config.toml
activation = "tanh_gelu"
norm_eps = 1e-05
lr = 0.00105
weight_decay = 0.13
lr_head = 0.00464
Each number is 128 + 24 x the weight over its row's rms, rounded and kept within 0 to 255. Layers, rows and columns count from 0. The size above them is the row's rms in percent of the matrix's.

# layer 4 MLP down (transposed), 1536x384, rms 0.0452, rows 362-430, columns 48-95
size [ 97 113  85 102 118 107 106 108  87 112  87  94 110 118  79  97  93  95  95 122 109 127  86 125 112  87  88  93  90  90 101 129 108  92  85  99 117 120  94 105 107 100  98  91 104 113  90  96  88 102  89 107  92  87  81 111 104 110  91 105 101 108  93 107 112 126  83 103  95]
[[ 22 152 147 135 161 140  93 112 125  99 109 107  92 101 120 116  95 116 155  99 120 161 118 101 113 140 101 119 130 136 130 115 116 112 143 104 145 175 135  78 116 109 160  88 121 136  91  90]
 [146 151 119 113 141 142  79 123 108  93 139 149 134 130 123 102 153 133 116 143  89 122 133  76 124  99  88 133 163 149 141 122 165 102 146 175 127  74 184 115 166 168 115 140 145 156 121 112]
 [  0 139 148  96 155  91  99 120 170 164 110 100 111 136 120  82 112  88 144 142 137 118 133  75 149 123 114 117 132 164 124 129 138 119 148 131 117 130 165 137 109 131  98 159 112 117 190 154]
 [139 132 161 158 161 153 143 167 114 165 122 160 106 116 123 105 159 149 142  70 118 130 159 153 144 107  94 152 143 137  77 161 125 117 115 115 159 148 129 120 131 114 143 155 169 118 121 107]
 [198 134 130 128 122 108 140 108 111 116 137 130 152 112 130 115 111  81 147 122 145 104 110 124  71 125 131 129 121 191  96  96 166 110 113 166 134 136 124 120 132 116 182 129 122 117 173 116]
 [138 133 107 104 105 103 145 169 115 155 111 133 168 129 169 106 156 120 104 129 153 154 130 127 162 135 125 138 162 117 146 140 132 146 138 159 118 127 128  90 133 100  94 150  88 125 143 147]
 [146 140 151 172 128 101  85 132  98  96 142 137 133 141  86 130 132 148 138 107 121 144 163 126  97 161 133 125  97 126 119 145 151 125 133 149 107  67 115 137 100 149 128 107 116 108 102 134]
 [116 113  76  96 127 120 124 169 104 147 164 128 147  71 114  81  89 135 116 135 168 109 144 142  91 148 171 156  97  94 142 104 157 120 130 115 148 121 144 200 143 124 113 160 115 141 113 124]
 [148 127  58 125 160 122 153 152 125  69 113 107 172  90 162 151 129 137 150 165 129 138 116  76 163 136 104 109  95 144 131 120  93 126  94  84 134 112  82  69 147 149 173 109 114 175 118 131]
 [152 137 138 151 128 129  93 102 107 128 107 169 149 136 113  79 132 125  90 138 124 153 161 107 118  71 127 184 120 119 145  80 150  79 118 150 152 125 155 137 133 136 137 146 161 129 119 136]
 [  0 125 111 123 120 116 169 154 136 124 135 154 153 118 125 123 132 144 122 159 145 153 116 119 152 134 148 141 132 124 110 111 138 133 108  95 113 152 160 105 106 102 122 135 156 113 134 145]
 [126  89 116 165 103 140 133 147 143 103 148 141 161 133 132 159 111 115 162 131 148 121 128 168 109  94 102 114 112 148 151 161  97 106 145  87 120 100 105 101 142 147 107  82 125 151 140 125]
 [150 145 117 109 131 128 170  85 127 114 131 146 120 151 119 143  82 107 147 146 113  76 120 159 138 108 162 123 117 104 127 144 151 101 177 155 150 109  90 117 137 117 122 195 128 105  83  82]
 [180  90 132  98 110 149 147 126 126 152 137 124 127 120  99  99 116 108 140 168 146 149 127 111 122 114 167 110 159  52 147 105  97 158 125 140 102 102 136 130 109  90 105 136 169 141 153 124]
 [191 107 138 135 131 117  92 118 124 137 101  93 132 142 158 128 102  80 134 114 141 195 135 106 111 118  96 180 156  95 122 140 115 149 111 108 125 122 104 124 142 109 137  74 117 168 120 163]
 [136 154 107  92 138 158  96 101 142 150 121 134 176 106 110  85 164  97 137 134 166 142 135  84 167 138 123 107 132 117 134 108 131 148 148 116 139 159 127 158 158 114 144 148 137 119 134 134]
 [125 136 138 142 131  88  82 108 164 136 122 111 168 154 109 168 117 143 132  84 154 118 125 112 135 124 134 156 123 132 115 141 100 143 201 158 171 103 144 116 134 140 128 127 139 141  88 112]
 [147 163 141 142 121 166 145  99 166 162 129 116 123 135 113 142 170 156 108 152 177 122 154 161 170 187  77 103 143 136  86 136 109 157 138 135  90 168 115 126 104 177 122 114  98 114 162 100]
 [ 95 161 124  75 135 123  96 119 139 131 119 123  95 170 102  95 107  81 102 115 140 135 150 139 151 123 108  82 118 175 139  85 161 132 114  82 141 121 118 160 150 153  73 141 138 115 104 144]
 [174 114 118 127  88 163  88 130 179 103 113 112 112 139  86 146 121 119 136 154 126 141 143 113 166 192  89 122 141 143 120 122 158 115 127 117 127 130 143  95 130 115 140 120 146 146 153 135]
 [125 164 129 113 170 127 146 151 128 144 111 129 108 138 130  98 148 129 113 119 158 120  96 127 140 141 140  76 138  93  92 117 127 131 148 139 158 163 104 112 142 145 133 131 134 137  93 140]
 [124  94  97 122 109 148 154 118 151 137 117 159 134 105 143 152  94 113 136 151 110 123 148 154 159 129 130 123  54 170 106 113 147 123 157  98 136 131 127 145 154 135 131 120 107 142 106 142]
 [151 143  80 114 169 123 139 134  77 156 124 145 111 142 134 105 150 125  85 171 103 122 112 145 107 118 135 123  76 106  90 119  94 141 185 144 137 116 149 164 122  99 113 139 129 134 130 103]
 [162 130 130 120 131 116 152  96 120 120  95 160 137 133 110 123 124 169  81 159 154 152 153 131 114  82 115 111 137  73 104 157 143 191 106 135 144 160 130 161 113  92  86 126 155 107 132 132]
 [195 119  92 126 133 139 133 136 161 128  93 135 135 156 134 138 149 160 119 159 154  83  85 100 110 144 117  87 159 189 136 128 112  97 134 131 149 170  73 134  85 113  99 124 111 170 126 114]
 [182 136 130 143  93 115 139 143 105 133 181 118 105  86 125 164 133 109 161 164 162 119 113 100 136 131 105 158 137 125 133 133 115 109 131  94  97 144 106 125 116 158 134 157  78 155 167 134]
 [130 168 131 121 144 140  56 132 146 134 139 136 142 142 100 143 139  84 120 126 128 125  97 106 144 149 140 100 105  96 136 118  82 141 150 105 111 147  89 143 140 153 116 154 146 111 119 120]
 [156 131 123 146  84 135 164 140 131 111 134 149  79 124 160 114 102 111 131  91  88 107  65 106 101 124  92 117 108 145  87 173 102 127 127 134 129 160  75 154 116 108 161 142  98 136 112 136]
 [  0 121 103 115 107 140 128  87 133 151 102  99 135 152 129 126 113 158 134 142 190 149 113 121  93 129 121 131 121 125 121 133 111 138 117 125 129 151 118 153 138 116 133 133 130 142 113 135]
 [  0 127 128 147 160 137 103 139  93 127 153 178 149 131  94 127 139 149  76 129 138 151 129 131 101  82 114 127 123 151 134 101 154  64  94 123 142 103 141 135 117 133 154 115 133 124 119 123]
 [134  99 157 104 116 170 102 136 126  96 123  94 152 149 164 120 141  91 146 168 115 137  97 139 158  98 136 138 111 109 135 126 127 144 151 115 153 135 125 108 126 137  97 115  86 168  85 111]
 [153 121 112 112 106  98 108 129  92 108 167 111 132 115 143 139 139 105 124 133 115 139 125 171 116 169 116 172 152 117 154 117 117  90 130 103 116  83 177 104 120  87 133 124  78  87 135 123]
 [137 144 129 135 113 121  80 110  97 128 121 102 106  81 117 144 126 102 146 127 113 162  98 137 119 128 128 113 155 117 113 134 106 111 148  90 148 123 145 162 140 156 120 106 146  82 163  87]
 [131 144 137 141 126 104 114 159 168 104 128 128 109 128 139 128 134 128 143 118  85  77 120  67 132 139 140 121 131 127 145  71 114 104 107 104 148 105 158 132 136 142 130 122 130 113 159  69]
 [161  98 137 167 113 175 120  79 149 153 135 106 107 106 101  72 139 129 103 132 139 182 137  94 147 133 137 156  89 164 133 128 119 125 169 112 156 101 111  88  72 137 185 138 130 115 141  99]
 [168 130 102 131 141 103 118 134 107 127 146 110 159 127 122 155 113 169  86 124 101  61 105  92 136 114 134 121 145 143 131 128 114 125 134 141 112 120 124 128 135 108 103 115 157 194 117 126]
 [139 138 156 115 138 152 126 156 114 152 127 124 106 132 114 101 114 115  79 123 145 144 126 138 172  93 125 122 152  68 115 126 135 103  91 140 119 136 104 123 122 129 117 135 151 135 136 162]
 [126 124  92 114 156 148  93 106  86 170  97 149 117 110 112  95 120 118 130  94 154 132 171 129 163 127 127 140 153 111 162 165  98 141 124 128 116 129 175 167  96 143 171 107 114 124 108 134]
 [183 100 149 143 132 134 161  89 111 149 130 135  97 116 128 144 141 117 151 119 132 169 141 109  83 139 134 111 122 135 125 105 139 141 124 121 143 133 152 128 125 164 164 152 132 136 150 187]
 [152 190 136 141 124 156 188 103 155 118 121 161 160 142 112 173 111 171 113 109 163 164 166 141 127 115 125 128 143 110 119 162 141 134 164 161 124 115 142 148 116 109 118 109  92 152 148 145]
 [150 125 159 111 146 159  96 153 146 141 114 115 156 118  76 134 123  70 150 150 115 143 165 135 154 141  94 135 161 115 123 149 113 111 105 135 129 129 120 117 136 152 118 125 133 135 131 107]
 [105 131 149 107 122 164 144 120 116 101 161 173 122 102 112 144  99 125 117 145 140 137 145 153 134 165 134 131 140 133 106 146 100 137 137 122  96 137 107 143 100 123 101 100  96 155 168 106]
 [113 107 149  95 132 110 160 123 150 144 174 126 153 118 134 142 135 160 141 120 103 114 148 122 122 114 174 141 126 148  97  99 161  81 147 121 116 124 135 138 145 149 150 109 146 160 116 161]
 [125 101 115 131 101 112 132 139 159  96 118  95 147 121 141 124 137 106 129 122 172  96  96 120 156 142 136 142 100 133 131 117 115 113 125  95 123 112 127 129 127 118 125 120 116  86 110 108]
 [104 141 114 104 141  92 132  89 143 172 118 160 131 169  97 125 127  88  72  94 168 106 136 130 107 138 145 133 140 106 106 125 122 163  89 111 142 152 149 134 134 146  98 155 144 118 136 102]
 [171 136 100 160 143  89 158 106 122 131 109 120 147  87 113 141 139 148 124 139 153 113 119 120 147 134 128 117 160 173 157 132 148 114 119 123 105 153 154 118 143 104 112 149  90 154 154 130]
 [147 130 146  78  99 128  90 106 177 114 172 137 147 102 124 158 125 124 167 129 143 133 118 111  91 127 178  93 117 125 130 127 149 115 149 138 121 130 114 114 142 141 126  78 122 148 138 136]
 [ 58 121 141 176 121 128 123 132 146 156 143 134 138  89 147  97 134 114 144 164 129  91 173 126 161 122 136 145 130 114 153 149  95 110 122 121 118 137 109 161 150 152  88 135 119 162 147 116]
 [178 143 100 157 149 134 129 122 112 129 164 136  82 127 144 166 181 137  96 144 162 151 156 129 126 144 129 155 126 125 116 125 131 150 152  68  93 128 131 119 139 133 164 129 136 124 128 137]
 [138 111 110 114 120 130 151 143 146 182 164 123 140  89 126 169 140  90 133 151 134 152 103 145 149 102 128 119 168  87 126 143 138 135 148  95 152  96 147 109 105 123 100 130  79 157 117  93]
 [171 144 167 103 103 123  80 107 139 128 110 123 135 117 107 153 109 143 144 159 123  99 170 131 123 140 128 100 113 118 123 147 113 133  83 121  59 160 129 125 104 114 111 136 119 104 107 157]
 [149 182 136 103 115 122  90 143 127 116  47 107 111 119 167 103 151 134  95 115 134 102 147 126 103 114 135 138 102 152  99 119 148 171 141 143 139 124 102 132 117 141 116 153  96  57 102 128]
 [206 116 106 129 143  96 118 186 124 122  91 124 152 102 142 162 122 125 100 163 175 150 137 126 143 126 138 106 171 151 146  85 134 128  65 125  96 119 111  98 179 152 112 142 121 119 169 141]
 [106 114 140 141  83 114 136 127  77 152 109 109 132 132 134 120 180 115 107 136 128 101 106 152 153 152 122 177 132 167 141  93 138 126 137 136 166 159 105 163 125 130 137  93 125 129 137 101]
 [171 127 136 125 184 114 138 119 113 110 161 131 134 111 100 133 104 109 135 110 139 112  59 132 143 123 159 147 126 132 146 128 121 107 141  81  95 140  93 146 109 172 152 151 139 131 103 136]
 [184  97 102 165 133 161 125  91 114 128 119 117 172 135 117 112 100 150 108  93 119 142 186 142 149 105 141 114 139 158 138  82 151 111 117 132 128  92 156 118 143 125 118 117 128 131 141 123]
 [128 129 145 122 122 138  94  98 142 131 139 131 144 156 139 106 151 100 100 130 108 135 114 146 160 145  92 155 136 152 135 200 132 133 116 123 145 117 122 134 131 123 132  84 146 106 188 120]
 [122 139  98 141 160 115 133 114 169 162 151 107 155 101 171 150 139 198 107 115 136 126 107 148 160 131 104 118 105 145 203 104 141 108 111 117 147 130 101 102  91 123  97 115 121 113 136 148]
 [224 149 165 113 153 132 115 153 137 125 132 144 120 157 129 132 104 169 140 168 103 120 119 112 103 141 108 112 168 123 101 106  60 141 128 118 134 160 124 108 169 119  87 109 160 124 120 107]
 [142 115 141 107 145  86 142  83 144 118 152 134 109 135 136 130 132 147 123 130 126 108  84 147 135 119  96 146 120  74 111 130 145 115  94 129 126  89 147 119 100  96 125 144 124 112 149 152]
 [ 92 126 136 110 120 181 112  74 151 152 123 132 156 130 133 111  98  96 123 114  87 117  64 130 113 132 120 163 147 142 152 133 114 146 108 159 147 140 144 104 121 197 153  63 142 145 161 124]
 [140 127 131 141 109 125 101 130 113  96 135 121 144 162 138 110 106 105 160 137 121 109 168 151 153 125 122 132 128 125 139 123 124 127 119 144 101 136 101 167 133 191 136 141 134 109 151 159]
 [ 15 153 125 118 132 113 112 151 138  98 142  94 154 149 129 130 137 127 156  86 124 139 112 153 140 109 123 115 123 110 146 158 107 166 107 132 110 130 122  93 138 141 129 142 144 114 112 175]
 [109 128 139 118 192 118 152 159 129 161 103 164 138 147 141 124 127 105  97 162 159 124 133 129 151 115 128 134 153  58 119 153 137 124 135 108 107 128 142 130 111  97  99 132 156 125 128 146]
 [159 128 140 120 133 132 100 148 149 181 150  92 129 139 119 100 132 116 140 128 125 140 119  71 223 104 151  81 135  92  93 104 110 144 120 116 151 124 124 112 134 117 124 109 103  93 117 144]
 [136  94 135 138 143 140 135 141 114 137 138 157 102 125 104 170 113 128 134 105 112 139 102  81 174  96 110 127 130 147 151 158 136 148 100 146 196 168 109 136  78 129 139  92 130 111  74 139]
 [ 67 159 123 133 112 118 120  80 140 100 132 127 169 152 108 110 146 145 153 158 132 106 102 100 112 153 123  74  94  88 118 115 115 103 131 138 116 133 123 145 156 138  92 134 155 188 131 126]
 [123 146 141 152 126 161  87 153  73 117  92 141 129 111 122  73 123 126 155 148 147 142 124 116 126 139  89 144 126 175 153 142 140 108 130 153 125 103 145  80 131 106 134 170 119 167 156 139]
 [151 160 134 109  99 124 152 165 125 144 119 147 148 111  91 114 117  99 148 109 132 116 100 138 117 137 136  95 141 129  83 108 136 144  92 146 131 173 121 101 141 105 112 134  62 134 112 130]]
# layer 4 MLP up, 1536x384, rms 0.0546, rows 363-431, columns 48-95
size [112  87 100 108 103  98  97  97 110  92  95 107 110  89 105 100  90  94 111 105 117  81 109 105 107  99  96  90  89  95 113 102 103  86  93 104 103  98 102 102  98  93  94  99 106  94  93  89 106 101 109  95  96  92 103  97 108  92 106 108 106  85 108 113 115  95 104 100 117]
[[158 134  92 148 105  87 106  89 118 169 136 131 111 116 140 108  87 126  98  84 113 116 115 151 114 129 112 121  86 161 109 121 144 105 164 134 134 139 137 179 140 134 129  84 116 126 154 138]
 [132 124 120 150 110 156 155 128 125 134 139 171 143 104 109 109 148 177 136 135 121 116 134 139 102 119 151 139  94 174 150 163 102 136 102  73 125 112 137 106 138 140 160 123 130 139 110 136]
 [147  90 152 137 101  92 133 123 124 149 107 148 139 100 109 106 147 136 132 145 175  89 183 145 101 121 171  79 153 163 175 149 129  91 134 116 128 128 160 158 141 132 120  94 154 138 101 126]
 [135 130 113 134 155  91  89 149 126 138  93 158 123 133 110 105 120 167 143 135  74 149 154 121 126 112 130 133 105 156  99 132  91  95 119  91 128 176 111 112 101 151 134 131 113 131 119 139]
 [144 158 124 100 141 114 143 115  98 124 123 140 153  96 131 112  95 192 171  78 131  94 178 166 120 129 151 126 126 130 106  69 115 112 135 124 140 126 128 144 170 101 192 158  99 117 106 128]
 [148 122 119  97 129 102 149 116 123 112 109 163 155 125 149 126 143 118 130 110 133 131 135 116 102  96 145  94 128  86 143 149 181 121 101 157 138 148 150 115  92 138 163 164 151  60 141 138]
 [142 136 138 186 134 107 178 119  79 145 131 149 136 159 126  82 106 129 146 133 115  89 126 190  77 115 111 160 125 123 116  91 153 118 104 122 130 149 100 129 114  94 130 127 136  93 147 174]
 [134  89  98 137  90  97 157 154  81 123 139 169 133 163  85 127 135 149 106 135 132 125 142 148 115 131 113 108 124 108 120 107 128 131 112 162 126 123 146 143 191 108 132 119 146 114 141 132]
 [153 155 121 188  95  57  97 146  99 128 155 113  98  96  97 156 138 118 123 123 140 127 160 126 129 111 135  93 119 107 132 100 138  89 173 117 134 147 144 143 174 130 123 142 104 135 131  99]
 [142 172 162 131 147 115 142 111 121 142  77  66 117 126 116 101 135 105 124  99 101 101 141 121  86 145 124 158 152 104 152 133 162 167 109 119 115 130 135 158 117  82 178 160  77  91 141 139]
 [123 121 170 120 143 174 112 135  70 137 129 146 130 120  71 116 136 176 132 113 122 111 136 144 132 120 141 107  94 101 123  76 149 152  86 169 111 141 177 145 128 165 106 139 133 107 135 121]
 [150 149 145 124 111 141 146 101 121 148 135 119 111 147 105 117 143 111 137 146 129 133 124 125 111 156 121 121 104 102 102 181 141 113 107  90 135  99 182 103 138 153 126 121  99 133 148 107]
 [145 121 138 119 156  86 164  97 118 129 134 150 138 119 117 129 110 138 113 140 100 114 100 121 112 147 157 144 144  86 118 141 115 124 147 103 121 109  94 121 139 102 148 102 130 117 154 171]
 [127 123 106 120 120  88 187 125 109 118 152 149 121 170 100 125 145 146 104 117  88 107 127 118 115 125 185 143 119 141 128  85 126 137 116 125 123  82 136 132 123 119 118 135 135  84 138 150]
 [144 117  86  93  94  98 119 101  98 146 121 124 123  81 122 130 110 158  82 136 101 119 119 151 118 144 105 127 116 181 126 126 166 125 140 125 144 177 108 159 144 160 136 118 142 119 124  86]
 [146 148 171 172  89 129  99 106 117 129  94 130 118 119 107 106 130 147 122 101 118  81 154 150 128 147 144 126 129  94 117 140 131 114 142 145 123 139 152 139 164 119 130 114 131 121 129 106]
 [164 131 130 112 126 145 121 147 125 119 123 165  99 136 108 167 120 168 130  92 108 104  98 118 110 128 116 169 131 128 113 116 123  79 118  93 130 108 110 142 145  92 161 131  98  96 121 111]
 [144 153 125 108 132 119  89 112 159 134 126 196  96 119 110 139 128 147 125 127 108  95 122 147 105 126 162  97 148 112 166 151 129 125 122 151 138 125 104 143 196 189 137 144 121 156 145 100]
 [148 143 161 135  88 121 148  92 111 147 133 138 122 104 113 113 118 128  73 101 123  94 130 197 142 159 138 159 161 134 138 124 118 135 132 188 147 119 133 151 154 122 153 138 108 110 118 109]
 [142  62  65 153 132 123 114 102 114 163 102 108 115 133  97 141 149 136 109 143 158 102 125 144 125 130 125 190 109 112 156  98 130 132 128 128 140  98 157 163 149  94 148  99 123 127 141 129]
 [155 117 124 136 176 114 132 148 171 128 107 181 130 119  96 146 113 178 105  92  87 103 137 122  95 118 159 122 120 122 105 136 124 115 124 120 105 148 147  90 116 169 169  99 130 141 134 135]
 [142 108 149 137  96 123 106 109 122 143 126 184 191 130 102 110 106 147 147 106 116 102 116 170 110 155  85 108 149 116 147  95 120 112  89 155 167 148 129 101 134 128 156 119  96  93 144  77]
 [150 127 116 141 101 135 159 121 103 110  75 147  98 121 104 129 115 146  87  59  89 118 114 165 123 135 114 142 102 124 115 127 120 137 125 144  95 129  99 159 171 109 175 120 123 123 106 165]
 [128 113 160 145 111 125 126 102  91 170  90 124 118 116 121 142 110 128 150 122 123 121 142 118  66 111 137 119 140  86 153 109 118 112 143 115 122 162 160 144 118 142 172 123 108 171 100 110]
 [138 179 130 129 153  95 144 127 142 122 120 155 131 150  82 120 172 142 134  91 131 151 171 170 117 133 138 135 175 123  79 125 151 128 130 169 156 133 140 105 138 138 153 136 106 123 126 115]
 [135  97 116 137 111 157  99 118 152 131 116  83 144 136 134 149 148 148 121 115 162 104 118  78  88 100 158 124 132 101 132 130 140  65 122  99 146  97 175 172 153 124 142 124 121 147 103  84]
 [139 170 138 169 137 117 160 141  96 160 133 115 143 122 137 105 146 135 152 132  91 103 117 134 107 134 136  99 144 106 136 137 122 151 131  70 168  99 185 138  80 162 135 123 126  93 100 118]
 [139 117 150 121 117 110 152 121 103 163 121  93 119 139 157 153 130 133 132 120 143 120 129 149  90 144 106 164 113 131 187 121 124 113 130 119 158  95 105 134 151  79 127  83 153  84 117  95]
 [148 144 145  86  92 164 143 135 135 141 103  75 130 128  77 104 116 114 113 113 112 153 149 124 110 132 133 107 104 140 145  60 138 109 128 143 148 128 115 152 120 135 159 145 140  80 131 117]
 [147 121 132 123 142 115 182 139  97 178  98 131 106 146 107  94 114 133 139 137 113 140 148 145 112 133 151 125 159 109 135 189 113 121  95 137 123 141 151 187 145 101 125 156  95  78 114 147]
 [142 163 111 182 103 145 121 158  89 175 126 136 150 104 132 146  95 139  86 138 135  70 114 152  88 130 122 180 126 118 153 156 148 138 109 138 154 168 161 154 124  87 153 121 100  89 103 111]
 [157 161 123 112 126 120 148  76 118 160 121 145 133 109 132 121 122 118 121 141 130 119 126  96  72  97 132  96  89 149 100 113 134 130 174  98 146 135 126 146 118 152 131 106  83 122 141 108]
 [132  90 121  84 149 113 126  78 123 139 146 125 106 115 126 122 106 150 127 117 170 112 154 119 113  97 158 159 114 150 114 122 181 127 130 101 129 140 169 140 147  90 106 162 115 120 122 133]
 [143  82 121 128 132 123 167 120  79 152 161 149 165 134 167 120 129 127 143 141 120 116 116 138 143  98 163 133 147 104 150  71 151 146 109 135  67 140 172 113 110 130 141 116 172 116 150 146]
 [134 122 164 142 135 134 177 108 103 128 188 117 125 113 112 117  61 155 164 135 139 144 141 145  77 115 153 116 137 175 154 139  97  93 162 118 127 131 119 140 123 126 189 107 129 151 146 111]
 [144 145  88 166 151  86 157 101 144 143 152 142 176 124 107 145 148 164  91 130 107 128 173 128  61 157 143 109  92 124 143 122 132 118 149 141 140 155 140 166 134 141 138  72 130  97 122 115]
 [173 142 104  89 115 102 107 132 138 143 154 136 111 145 120 119 132 122 141 162 119 123 164  98 108 129 107 170 144 101 163 117 177  98 102 119 153 172 139 131 108 138 121 126 154 109 113 106]
 [144 156 163 147 104 121 137 163 151 120  94 147 113 143  94 113 178 172 130 111 143  94 132 131 113  98 118 131 120 120  98 104 171 142  97 153 176 116 119 132 124 135 146 136  79  97  77 136]
 [135 108 120 109 125 119 129 138 130 143  98 121 145 111 109 130 151 143 136 131 119 144 151 138 138 116 147 124  88 126 140  99 180 133 114  80 165 172 139 126 128 110 109 136 133 144 149 127]
 [150 103 103 138 110 109 157 108 160 157 147 122 171 112 130 107 107 158 178 137 138 161 118 138 141 105  93 158 104 172 165 133 125 134 162 115 123 120 146 121 148 156 136  86  90 134 146 150]
 [138 125 120 132  81 116 126 119 127 120 165 141 120 147 125 131 170 138 130 125 138 134 139 141 133 102 157 121 134 115 150 133 186 141 134 131 132 114 149 125 124 152 146 134 120 154 146 137]
 [156 172 130 123 130 174  81 151 141 110 107 123 124 117  86  99 129 158  92 111 132 113 125 153 110 134 115 141 121  94 138 141 125 131  83 140 128 114 124 131 158 146 200 138 115  94 148  88]
 [160 134  80 153 102  87 113 103 118 155 143 137  94 150  48 117 125 147 134  70 151 112 101 147 120 160 117 131 139 102 128 105 151 120 118 128 148 159 171 126 108 171 135 129  99 146 115  96]
 [146 135 110 136 144 119 113 132 106 117 154 110 144  91 120 156  89 122  88 140  78 114 153 141 122 111 167 125 109 160 137 146 163 102 133  90 120 117 111 133  93 146 123  83 106 151 115 151]
 [136 151 115 188 131 152 128 118  82 133 108 131 142 120 134 102 126 158 162 111 133 119 151 149 129  98 110 139 121 139 108  95 162 134 126 177 187  97 137 162 109 126 142 106 127 126 131 111]
 [108 108 109 142 145 117 193 152  92 111 118 178 115 163 118 116 147 119 125 124 126 111 135 151  85  87 152 137 143 111 104 118 201 122  74 123 151 185 153 124 117 121 158 152 109  78 107  98]
 [152 135 113  79 152 117 132 115 136 137 173 123 124 143  94 115  95 102 139  77 124 168 182 128 103 114 150 127 159 135 143 130  95  90 108  83 129 164 162 135  88 195 157 101 123 124  93 124]
 [137  37 117  78 136 123 105 103 111 152 127 141 178 103 136 121 119 100 149 149 105 119 143 128 118 140 141 112  87 165 132 165 112 112 127 126 106 162 152  94  89 134 145 107 107 134 140 110]
 [150 136 128 149 151 172 163 146  82 150 136 132 101 122 133 160 124 141 116 139 154 108 167  99 127 125 216 116 127  76 143 131 173 140 146 106 121 122 142 121  64 138 133 155  98 113 134 131]
 [131 152 132 127 138  96 148 107 143 133 126 137 161 105 140  88  91 139 100  41 156 133 111 125 127 101 156 108 156 167 128  84 134 137 161 134 153 166 121  76 143 131 127 148 122 150 107 100]
 [160 112 147 168 115 105 139 140 119 163  97 114 124 150 103 169 167 127  76 159 120 125 145 160  52 132 143 126 140  72 138 113 154 137 154 142 109 115 101 145 122 111 111 121 130 127 180  97]
 [129 120 150 161 104 128 143 157 118 174 144 111 153 109 109 126 115 156 152 140  96 105 162 197 114 119 135 107 105  56  62 138 168 130 144 143 140 115 117 118 118 137 175 137 118  99 152 128]
 [131 173 158 134 134 162 117 140 142 151 149 112 123 163 128 166 148 144 136  96 119 123 144 152  99  91 142  99 144 129 123 131 119 150 109  97  79 134 160 119 112  99 129 173 102 124 116 179]
 [134 102 157 143 118 116 147  83 110 122 149 180 114 125  96 123 112 152  94 136 153 107 137 163 124 100 121 143 139  85 173  79 146 137 104 154 100 147 124 194 106 138 150 130 118  84 133 111]
 [144 155 147 102  83 109 119 121 154 151  85 110 119 120  94 146 135 100 142 129 103 106 156 147 123 137 142 140 122  94 131 158 123  67 127 101  98 143 112 157 156 134 121  64 164 113 128 128]
 [138  85  87 138 153  93 130 121 157 131 119 135 150 155 158 142 142 128 146 119 143 152 139 120 115 104 133 153  99 148 161 142 137 112 139 110 135 176 141 113 119 123  81  77 136 170 108 155]
 [130 140 113 110 146 128 143 181 121 140 133 102 142 145 113 126 117 118 124 154 128 107 125 159 111 183 145 166 122 177 144 123 183 102 147 100 154 128 163 146 121 152 114 132 108 132 128 129]
 [137  69 157 136 121 110 111 102 103 121 135 121 151 134 140 149 101 110 126  74 147  76 115 140 126 148 146 160 146 140 114 155 158  70 137  98 129 126 154 159 125 132  99 106 116 115 108 140]
 [152 136 124 170 122 129 120 174 129 167 142 130 154 133 105 137 119 146 137 102 122 137 143 131 143 157 205 176 142  63 149 114 174 112  95 159  92 157 130 129 126 134 119  89 133  92 150 148]
 [141 129  70 185 151 131 130 109  93 105 155 168 151 151 116 140 107 165  85  89 118 100  98 151 140  92 108 179 109 142 122 138 138 156 147 142 147  78 117 141 146 115 133 150 136 108 125 144]
 [142 105 126 124  98 100 125 119 112 152 136 125  93  86 144 107  96 149 109  94 155 157 106 140 128 118 139 128 135 129 139 138 116 109 120 132 169 134 144  89 118 143 176 140 136 142 158  87]
 [144 151 138  95 120 135 122 176 113 142 126 136 119 118 118 163 110 108 106 123 126 149 180 133  99 111 131 130 122 176 126 110 113  97 118  98 100 104 118 144 139 166 137 112 124 163 125 117]
 [133  76 131 161  97 143  90 107 102 126 133 104 107 123  85 132 119 180 110 113 144 125 101 141 115  92 166 158 113 138 146 133 119 135 119  96 121 139  96 165 146 104 143 109 120 151 101 130]
 [140 131 123 159 100  87 146  98 114 174 109 102 130 109 124 138 131 158 136 157 127 119 131 173 126 144  95 164  86 124 138 126 158 138 142 124 144 126 125 140 179  97 105 120 105 122 126 101]
 [162 119 136 142 114 106 122 105 101 128 120 143 134 109 102 101 145 124 115 123 116 109 120 132 117 125 173 131 160  81 122 155 114 151 111  96 143 168 162 143 146 116 167 147 118 106 130  96]
 [142 141 102 154 146 134 111 152 115 173 184 106 140 128 119  67 115 127 150 116 146  92 112 131 111 101 124 114 119 124 110 123 146 148 123 154 142 135  91 137 113 103 144 119 137 121 160 135]
 [148 183 105 102 151 138 131 165 139 119 142 133 105 117 143 126  95 194 147  74  98 158 112 136 112 142 109 106 141 101 151 140 186 103 145 176 131 132 149 103 141 155 161 172  98 136  55 107]
 [150 156 159 134 123 146 156 136  72 175 126  81  97 116 129 102 102 127  97  90 106 130 112 173 117 157 114 136 115 104 137 121 150 111 130 107  74 158 143 141 143 156 120 113 145 134 126 121]
 [136  82 115  97  91 126 130 107 100 146 149 104 160 132 133 138 126 147 145 119 137 118 164 122 121 106 148 132  81 129 172 122 156 126 108 114 125 139 133 172  71  90 130 104 103 110  69 149]]